Part of a small language model's weights: 6 heads of 32.
Each number is 50 + 10 x the weight over its row's rms, rounded and kept within 0 to 99. Layers, rows and columns count from 0. The size before them is the row's rms in percent of the matrix's.

# layer 7 MLP down, 192x768, rms 0.0607, rows 0-50, columns 128-191
099:54 51 44 50 55 68 50 40 56 43 50 37 68 63 44 59 58 50 61 33 35 43 47 63 43 44 66 38 59 43 46 49 54 50 69 55 33 56 59 58 53 45 49 41 43 46 53 63 53 49 61 54 39 52 42 38 60 68 33 51 42 56 67 28
100:54 68 68 32 48 49 57 39 52 50 55 41 25 54 54 49 51 51 54 39 35 56 61 51 57 39 56 47 53 55 27 34 49 46 42 55 37 52 56 47 45 46 41 57 35 61 52 71 41 42 49 49 56 29 40 50 55 41 47 57 45 43 53 64
100:55 50 42 44 76 59 63 47 54 55 41 42 59 36 55 62 65 44 44 60 61 58 62 52 48 34 55 41 40 42 45 50 40 45 62 48 59 58 42 52 23 26 21 57 50 56 58 56 36 50 47 46 54 53 40 36 45 57 61 54 46 44 44 63
100:51 62 55 58 50 40 44 68 45 50 60 41 47 51 44 66 59 51 43 33 37 32 42 77 61 50 51 52 49 59 62 52 43 37 44 44 45 56 46 58 56 57 49 34 52 33 39 49 59 59 69 37 52 44 24 60 50 39 59 39 54 55 46 55
096:60 55 45 44 34 44 60 54 58 38 64 49 51 39 44 46 60 54 48 63 50 51 58 36 59 58 31 33 47 51 40 63 44 47 48 40 59 48 48 36 48 55 58 43 58 69 45 38 44 59 53 61 55 52 30 53 60 58 57 69 64 69 50 24
102:51 66 46 51 54 45 40 30 48 45 45 41 38 56 53 73 60 61 54 50 36 44 61 57 62 36 48 50 67 69 37 43 31 45 49 56 31 31 46 55 57 45 61 69 52 38 50 34 46 25 66 43 62 44 35 30 50 52 55 24 42 52 36 56
101:49 53 48 47 56 55 45 41 52 65 65 50 48 45 56 34 39 40 44 51 28 56 51 42 43 46 46 49 65 57 55 42 47 73 51 40 49 39 40 51 47 44 47 59 46 36 41 57 23 40 53 58 57 51 46 43 40 61 58 61 54 45 64 51
097:59 69 52 48 64 40 60 28 36 64 63 39 42 47 39 37 58 52 65 47 39 51 70 49 62 45 61 48 35 36 37 47 53 41 63 45 47 52 61 50 55 36 54 60 34 61 56 63 48 62 41 32 32 57 52 32 50 42 45 62 53 41 31 55
103:45 59 49 31 52 37 49 32 56 42 50 50 43 55 39 52 58 53 42 48 50 42 53 52 48 46 49 73 40 34 48 24 47 53 46 45 43 62 48 54 48 51 42 53 59 49 53 58 61 50 56 60 42 39 36 59 47 37 57 54 60 42 57 49
100:61 70 51 49 54 50 55 57 52 42 37 37 45 39 48 49 52 50 65 63 61 33 39 55 44 38 45 51 58 32 53 57 65 55 42 45 36 62 48 43 54 42 43 39 51 55 39 29 41 38 54 40 47 45 62 44 55 68 51 37 56 55 41 55
097:58 59 51 25 57 52 54 63 46 50 48 57 57 61 53 61 61 67 61 62 44 26 41 70 59 65 44 38 42 57 49 47 48 53 49 70 47 56 58 48 48 43 44 59 44 48 62 58 37 49 55 45 56 33 42 61 36 49 57 61 73 38 41 38
099:32 29 50 55 42 23 54 52 48 44 36 67 47 53 64 57 69 26 58 47 63 54 54 40 41 39 62 59 70 48 40 54 51 44 53 40 59 56 66 49 59 41 43 51 51 39 48 46 46 48 60 53 46 55 60 34 38 51 50 55 55 30 39 55
099:51 37 43 47 38 60 41 65 54 23 44 57 60 47 51 55 51 54 61 46 66 58 28 16 40 48 46 53 58 57 44 51 57 71 64 41 43 64 47 53 39 37 42 54 61 56 52 55 25 56 44 56 62 53 57 45 58 60 44 43 53 60 51 51
097:47 49 42 54 57 42 47 60 51 39 58 61 68 34 49 58 58 39 45 33 56 55 44 37 35 57 58 54 48 49 50 59 66 38 47 47 52 56 58 37 65 47 55 55 33 53 39 56 34 52 39 44 58 23 25 55 55 65 56 45 42 31 53 39
101:46 54 64 51 63 41 54 41 55 37 51 57 41 47 41 31 51 58 54 50 40 57 48 50 54 58 41 53 51 43 51 46 52 59 39 56 39 36 62 54 57 70 50 52 57 53 39 72 43 61 44 56 49 69 34 50 72 62 58 48 37 52 45 52
097:36 59 57 59 50 25 52 51 68 56 64 30 57 60 59 65 35 46 61 61 61 66 44 64 36 30 67 49 57 57 39 57 44 51 50 57 37 39 54 69 37 37 49 39 38 20 66 47 50 41 65 38 49 46 46 81 38 56 51 53 49 43 38 32
102:50 39 56 64 67 68 46 56 46 57 55 61 55 53 51 59 53 53 52 58 64 49 31 61 58 56 50 52 46 54 71 57 53 55 46 37 48 47 53 48 65 59 60 54 54 46 65 39 53 53 59 49 54 43 55 39 58 62 66 46 51 45 42 46
095:57 46 50 31 54 60 53 43 57 55 26 42 32 61 46 53 39 43 43 54 51 45 56 50 67 45 44 48 52 62 43 50 55 37 50 61 49 56 54 56 56 50 52 36 51 61 51 63 45 64 40 56 37 47 64 41 43 56 45 58 43 48 51 43
100:64 64 46 39 51 51 51 49 53 45 61 57 65 38 53 37 61 42 44 49 54 71 62 39 39 54 59 44 43 34 51 43 44 54 59 42 53 59 43 47 44 45 57 44 51 49 50 49 62 52 48 46 40 71 52 33 35 46 33 62 54 45 58 36
100:56 36 31 62 65 55 38 58 27 57 32 44 37 55 51 58 61 35 57 46 50 39 44 62 44 42 45 49 53 54 61 43 50 68 46 63 43 65 52 42 63 49 46 54 45 45 63 47 57 58 54 37 57 62 45 49 63 56 50 54 54 41 55 44
096:54 61 32 37 54 61 44 62 57 49 62 36 55 60 34 54 40 54 70 60 32 38 52 45 35 45 56 49 41 54 53 50 65 52 25 40 43 32 59 64 46 35 56 47 55 33 56 54 42 26 67 63 38 47 51 37 45 42 54 53 59 60 50 75
103:33 52 65 58 47 53 63 58 61 44 41 49 43 52 53 53 34 37 44 57 58 47 70 60 54 70 26 34 44 62 55 53 59 41 45 48 43 45 39 51 52 59 34 48 67 63 47 52 28 72 29 59 56 57 52 53 55 40 47 66 49 53 54 48
106:55 53 50 58 47 65 48 24 53 72 35 52 36 45 57 51 76 53 42 44 37 40 61 49 46 45 51 47 72 57 56 48 57 67 55 42 48 58 56 61 58 44 69 61 55 64 52 27 54 60 60 56 46 45 48 53 54 42 40 49 69 36 65 46
097:57 49 41 48 61 58 47 72 40 27 50 48 65 40 47 60 57 49 62 51 53 64 51 54 46 61 45 41 74 59 47 59 63 35 23 49 59 46 61 48 61 35 47 60 41 49 61 44 34 49 44 47 44 59 29 52 45 65 47 38 52 66 48 41
106:52 41 48 52 52 55 57 46 28 42 40 48 51 44 68 58 62 48 46 48 59 57 51 53 47 37 40 63 56 38 49 54 62 58 57 57 51 42 63 52 57 42 48 43 42 43 31 62 41 52 54 62 60 38 36 53 53 31 41 49 53 43 42 68
106:40 44 61 50 54 57 52 41 45 52 55 52 35 40 51 28 51 47 57 38 37 32 46 47 45 59 49 46 57 40 54 67 56 50 34 48 48 63 60 53 45 56 50 48 43 59 46 56 46 47 49 57 42 66 61 47 61 45 55 35 45 51 58 47
098:22 47 55 48 39 68 60 63 32 48 55 32 61 61 49 53 64 45 37 67 44 57 66 40 44 68 51 49 56 54 47 38 54 64 49 53 41 64 52 55 62 65 45 58 58 37 66 46 84 50 42 56 41 42 56 46 62 28 36 37 57 40 40 40
093:44 42 36 39 45 13 59 48 48 69 51 54 53 57 66 61 63 48 43 53 48 48 54 49 62 47 52 53 40 41 43 40 65 54 57 38 47 55 39 46 40 58 54 51 34 52 45 57 54 43 45 62 55 57 21 43 47 47 44 57 58 47 58 56
098:54 37 60 55 65 38 57 41 45 48 55 53 48 50 53 41 54 60 58 36 47 62 60 41 38 54 52 45 52 60 58 53 59 53 67 53 55 61 42 54 50 37 51 63 50 29 47 54 44 53 43 34 38 49 58 55 44 46 42 62 46 60 29 43
101:36 35 58 48 69 43 45 63 32 54 26 55 49 63 42 42 40 51 52 54 36 48 51 29 50 55 65 37 54 60 40 53 36 59 38 63 58 51 51 67 35 48 58 57 54 50 61 52 64 62 57 52 58 57 63 58 31 47 54 67 35 55 56 38
098:51 62 49 56 48 56 48 53 45 58 36 37 52 46 66 43 63 56 52 42 62 37 51 43 51 60 37 63 57 50 59 55 62 49 45 45 42 57 50 47 52 47 55 45 53 54 54 42 47 48 62 67 49 47 48 27 48 70 56 52 56 57 44 35
098:47 50 50 50 40 47 50 53 57 53 56 65 54 62 36 46 43 54 71 46 38 28 54 41 50 54 55 42 61 55 54 52 36 40 60 48 55 35 38 54 56 35 55 52 61 49 39 68 57 57 32 44 53 37 36 55 38 48 36 52 52 44 53 45
103:57 31 46 50 35 41 50 43 53 64 51 49 51 64 40 50 38 67 54 46 58 56 54 48 45 49 48 57 66 64 35 44 44 39 43 55 63 49 53 27 52 51 53 50 30 45 51 72 57 61 52 59 57 31 60 36 54 38 46 37 67 52 49 52
098:51 46 46 50 29 48 57 52 45 52 50 29 21 63 30 39 51 43 57 60 32 39 38 61 34 46 57 57 55 53 66 53 58 64 55 65 53 33 49 60 47 71 52 47 51 43 45 72 73 67 36 54 43 54 53 48 48 51 51 69 52 61 38 68
101:63 57 46 56 37 50 61 44 31 58 43 35 53 45 51 56 40 31 50 58 46 64 63 62 66 36 53 44 56 56 49 56 48 65 43 62 58 59 42 49 55 38 55 61 60 62 42 53 51 37 29 47 47 45 51 64 48 53 67 53 54 51 42 52
096:73 42 55 43 50 47 47 57 55 41 62 56 51 63 44 31 55 45 45 38 40 50 28 39 56 60 59 61 59 48 40 59 45 44 33 58 49 63 62 65 51 54 34 32 63 40 58 66 44 53 31 41 52 37 50 35 47 38 37 62 52 63 74 23
099:61 33 49 44 51 59 41 46 54 45 44 41 54 53 46 54 52 49 47 52 40 58 38 52 35 42 58 40 42 49 69 39 52 50 40 62 60 63 57 55 40 51 64 62 38 41 58 48 43 62 52 43 51 52 50 47 73 57 60 59 32 56 55 49
102:31 32 49 66 61 59 49 56 55 64 45 60 49 72 62 49 55 51 48 48 42 65 51 54 47 35 60 50 58 36 36 54 55 51 47 50 37 58 51 46 41 60 58 54 47 54 51 49 47 49 46 37 40 39 72 46 64 48 44 47 52 48 35 48
104:41 37 51 49 35 64 49 31 61 63 52 53 38 49 54 33 41 51 34 50 44 38 37 33 60 19 57 47 52 40 48 35 42 31 52 36 78 44 33 48 59 41 69 45 31 42 36 54 79 63 43 40 57 39 48 40 48 55 70 40 45 54 62 54
095:44 42 60 60 51 39 50 48 41 46 36 54 45 57 39 46 51 72 54 51 64 53 43 59 54 42 44 48 45 56 66 38 56 52 41 52 58 65 56 41 61 44 56 32 58 52 46 46 51 40 52 45 51 43 59 50 53 40 50 55 55 50 47 66
100:54 53 52 59 53 34 50 33 51 66 45 63 53 36 68 49 41 40 41 63 52 22 58 42 59 50 38 45 63 59 47 39 38 49 60 40 53 39 50 35 46 71 52 52 51 60 38 54 55 40 46 42 43 50 36 49 43 49 64 74 55 63 46 58
095:63 59 60 59 70 45 45 41 62 45 44 42 59 34 43 54 57 62 53 39 59 52 66 43 49 50 38 61 55 47 46 51 44 53 59 48 73 57 52 25 49 53 54 49 51 26 52 58 52 58 43 48 66 59 42 51 51 49 45 52 49 35 38 46
094:62 47 61 55 55 46 45 38 58 47 29 58 48 51 53 37 50 39 36 41 33 56 39 68 41 27 29 41 51 42 53 50 70 58 53 46 43 47 42 51 45 58 52 43 54 56 49 49 49 53 49 44 66 52 54 61 44 64 65 41 43 44 54 72
102:56 42 44 49 30 64 53 61 53 39 62 32 37 65 28 46 56 73 58 44 53 50 37 39 55 57 62 54 51 55 39 34 39 61 60 69 53 49 46 41 49 31 69 42 45 31 56 53 47 57 48 67 47 54 64 47 36 64 30 49 52 42 52 42
106:57 62 47 63 77 56 38 40 62 52 58 53 60 63 45 39 49 49 62 51 77 42 52 52 49 63 39 43 33 65 52 66 35 51 46 49 51 38 42 68 47 38 71 56 57 53 47 28 58 39 51 61 51 49 63 65 59 43 40 37 45 62 50 45
102:62 42 47 42 32 56 52 50 49 50 31 58 44 68 42 62 44 48 51 44 51 40 27 47 50 50 44 48 42 39 54 66 42 34 45 38 48 53 51 55 44 47 62 51 49 57 50 57 56 51 53 41 55 45 69 41 51 48 39 53 57 40 47 41
103:31 73 40 43 63 43 47 49 30 64 40 52 39 60 40 57 47 45 40 39 52 49 39 52 66 58 43 38 39 48 51 73 40 53 48 50 66 56 61 50 56 67 41 43 50 48 42 44 37 54 55 69 50 51 38 60 72 51 35 54 58 50 48 56
102:46 33 60 46 63 63 37 58 50 43 56 54 41 47 57 53 33 38 42 31 56 33 40 55 51 52 49 45 46 41 58 70 46 48 54 35 36 37 61 69 43 60 37 51 46 47 51 45 76 52 37 51 38 49 40 49 45 63 43 58 52 45 38 60
099:42 37 27 63 51 47 60 41 55 38 58 62 66 53 43 54 32 61 42 61 50 50 47 45 44 61 67 47 42 52 63 46 64 38 35 62 52 58 52 46 47 56 60 65 56 59 23 64 50 75 48 60 39 71 70 58 48 53 36 43 45 48 50 51
094:47 54 63 30 46 46 53 55 57 57 53 38 47 39 39 49 55 46 58 41 26 41 46 45 44 51 53 52 44 55 59 57 49 55 45 39 52 47 39 45 64 46 44 47 45 56 45 63 58 34 55 61 41 51 64 49 57 33 65 35 42 51 47 46
104:54 61 43 52 62 23 53 28 51 66 59 21 47 48 64 68 49 37 58 51 52 53 43 65 63 56 28 56 51 51 27 75 46 48 46 58 56 26 40 34 54 36 37 44 61 51 43 41 48 53 47 51 44 46 37 57 63 43 54 56 31 51 51 63